Weights of a small GPT-style language model, trained from scratch on English Wikipedia.
Size: 2 heads of 32, 2.26M parameters.
Architecture: RMSNorm before each block, no biases in attention or MLP, untied embeddings, normalized queries and keys, attention and MLP in parallel, value embeddings, learned residual scales, skips across layers.
Training: a variant of Muon for these matrices, 99M tokens, 3034 steps.
Each number is 128 + 24 x the weight over the matrix's rms, rounded and kept within 0 to 255. Layers, rows and columns count from 0. Numbers have three digits each.

# layer 9 attention output (transposed), 64x64, rms 0.23, rows 32-53, columns 0-63
090223124121124146110114129142105130139078162132083100162121160138172106134122154150163123185125141129124138171101162103152173160109152064172155112123159169115149107121133111075136112184138123
057123100135154150107087125101155130149146134157105147138134131125156130144074179133113144131115060115143137094131141162153149127098110130093132120139098112127097120161184126065114136121104143
059125114118173104144139143143141111135145125130125105087145153077103130131067144125122109123112079141120111118146124123159128121124130177136140107134157113146143121096184116143144119135133156
101134168112178124159165153134137076091153122148140105165109157105117111122072129177118097160096119118103078124124129150126137136142081155091146121147141119080136132114150135183124127115170090
083160138149132122104120189156159168158135096158114123063143098157152136145130084145202157120169163104096151101131146137123095117134148112154145099085105097098088160106125147182079106150086127
114151084120111102114112113190116095164102148137122172124111105125127127132125155094120129147091151092113169160117059109088121107127144128131111119116092075086120125151118127123123097159122093
118107129125121119155142139145116154115067097122121133133128173124158115113130084110108137114122132132101143158163100156105106090134111123130144141145091112187093131129160156112113169136118154
137105111142134142107105133149103134074143145083152157149155144144104145113113143131096149103156166110164156148123141137154124128128141101104120106164137157087140106105199093054152135147117166
127107125114143138128105093118174165154138120156117119116118148136093130113147132106111124104138138143099115126129141169124152131142138135106095155130115125138122086126115172151128175111126165
124135101097164146137127170131120101099154098149141095137097057092144134126120149115137147123148096123149161117114159155141109133096099124123146115103119084107106132166157154122090108065135183
131125095132103090161149152127128123110151106095104121101150123099097132163143127126136097127111113148131129141156118111095137180143163148164161131146134113151126113106159133121172116109123103
141152174126111146109109125148141118188133118146141134156148121134122135099119166148097098094117161078122134154145076129077112102127107157112155064148106095089096095144148139121132107136157098
127176090109165125151150112193153129126134102090138111122105110125099123142110046103180125131082112150150112143156066133072119182110130137188117182121122182135123103119163122152095101132115118
114116117180166125071149122089097100136128124116079128132136108099109119129154146150150093150105115139111169165134147143116156117122122074096175159141133124126151134145095142106116136144169123
110098115147175069107106152147122127106122118118137146115112124117106090147144128100091118110087087137180142127106100134081110095158099129094205152147087094112118111107146131154100099122146118
133112073145108146165085106115128156174160169132126051114143155138142130198137185120163132103113102142124141102146042183114121103135185146105151162167157169133158136141106145118109151091123081
141170060110129139172111159140125121104147136101091154152129112178092104119118139129147147106117137106126098115100107156159117130123141152064089104103101136120190098130101121162141124118093208
069107084135113134173097164133104113150103109134128109119174055122092165144101143099127112124121140118125146106150135128125111122123192112106162131132087144141093131129075111085131113115130141
168172099148196171095094095146134139149148122177158112146114147102170143148067124095166157167133094118147097178105094103142119121111154164160085140131120102151100127136172153098148153164111106
118154112115150108096121142120126167102142186094086197139134148122103142131107157140102137163126111179142137167160114107141126139155147163131122143117112119096163163107138095161177143113091125
129130129112115104085114115154091083136130124122190108128185121097142095137129133059118169144125153112147128154109150164101113154167114107130139128118120135111123123165180105126165162139135194
191099152153115150153123146139088133122118090094117110090066157138145103139147134130124186130084181132169123114151112098104090074168123150154141121169141096109157143125171169103110167110126144
# layer 9 attention value, 64x64, rms 0.243, rows 33-53, columns 0-63
151157130146094072114150084129112144122101157108119176092072099135148124131150104145149139139152125144094151101163132122138101158157114129118126052118146138103135088150085119133157148137139119
136124113128107156143139142120130120110094108114129129100113087129154093116144106145145093131153114146069138154109127138135109080168127089150080101136157134090119100139105152092122116121131165
124134117138105119141071110084129117082111085128062141113117085134168147134115113163113098139138123126134114145120111165099110070145121092168111185108198126106095120116120119126145155142133125
091122114170153106119157173128138113089137127118141092158127134129124060146166200182115148139160121138171102166201098136134121124083117174124097177140090133132117093119136145108110131118141116
133102096086110076132149109117134114176160119123124127152176101141129117146132138162131143119154174123133136107139145121161163086114090155147096156177110105139131111144077139135139163124135146
112138136067150116103113155103146144125112135098143117155078170161115105122129140097144111145107136125118105119106103159125101119107139122134114104104080136145144126149112132134159121129119121
133134135137151112109139147103137112171119158110125148171125122136111131143102104104165144136111080177094136130141119128098119113156113155120130086110182095111107181173148170099082123161110092
100141155114074155120153131120128131134137112117101143094066154145096137114114175140136120091142135116125169147104146152121155145128139123107146108107092102127128143139111156127142115134111134
150157133186143090131123090068124126112128117091149088102082135143081180150141150142121106125136108102109169135166079123182089164149108136155088126135118134141104110121136115114167161155151111
146098148110165167132144157102125125137111111123142155091162106150173105123122132135137069122147103173094149123092152130170122098131110123135144131174107144129139114158139117127127120111111127
119110079107141070116118145119131174147135111082079155154145090114163162113119135147164166099139126116136105147110143153130154109133117164149137157119137143104110098115124147127159139143164120
130160164129096107106152159104151107136155080143129094117175132123063097116113127173122107153075145115109142142114181151148128083118122128109123159181120124138116082161125065080156130104070126
107159121136158130122123083124142137162116101134141123105133094148136144135135119132122118105145140150173108121130117125120135123127110085128160085149129139176119153114194116159176115115154151
151157125113150107082119123157115127142130139073125073153104116169158136137102122127112108099157127136120101121143156098146130061187095105181133131138126163154143109173123145119168148154096122
127128139123108090087139121161022149156115100162124158084115130096151105102041116139109121112137158156099130120137118132177175177105131118095135136119124150147110074122147167114114104095112112
135123178145049080189139151087108085124144109122153123164117142101119110149114113158140139135092111131157168147139101097119138167179116119113148134139124091136120118147152144117084132176112144
122119143146155101156145095126103130152147156129189120124107074168142118082106115170145164126143147145120131170122109085159117125117121174114119103094074122136149119150146126143089166123128126
163129128112128066100153133104145140103108113116120134104099132067100134132117120121138148147108128109118169082123163156134109104095157140095095121204143097071129114103048094132137052104123142
114125164106094165147080113139168107109141149151089140137155100138141125169122082095123117120146138163110166154124140145161143115126128118133139108197158129132120115175127160130090109117100127
120127106079132127103144121096173138165136134086150115096111121126101147150104153122142138129096101125090119098169152120149144145159135165143150126156148121158108170120106129160056146167123144
142158145105143093106121159124119120104149099126119121170154135146131173110111174060111099171110134171067120044117119146134141154098123153158122133131110141155142129102124173083132080160146110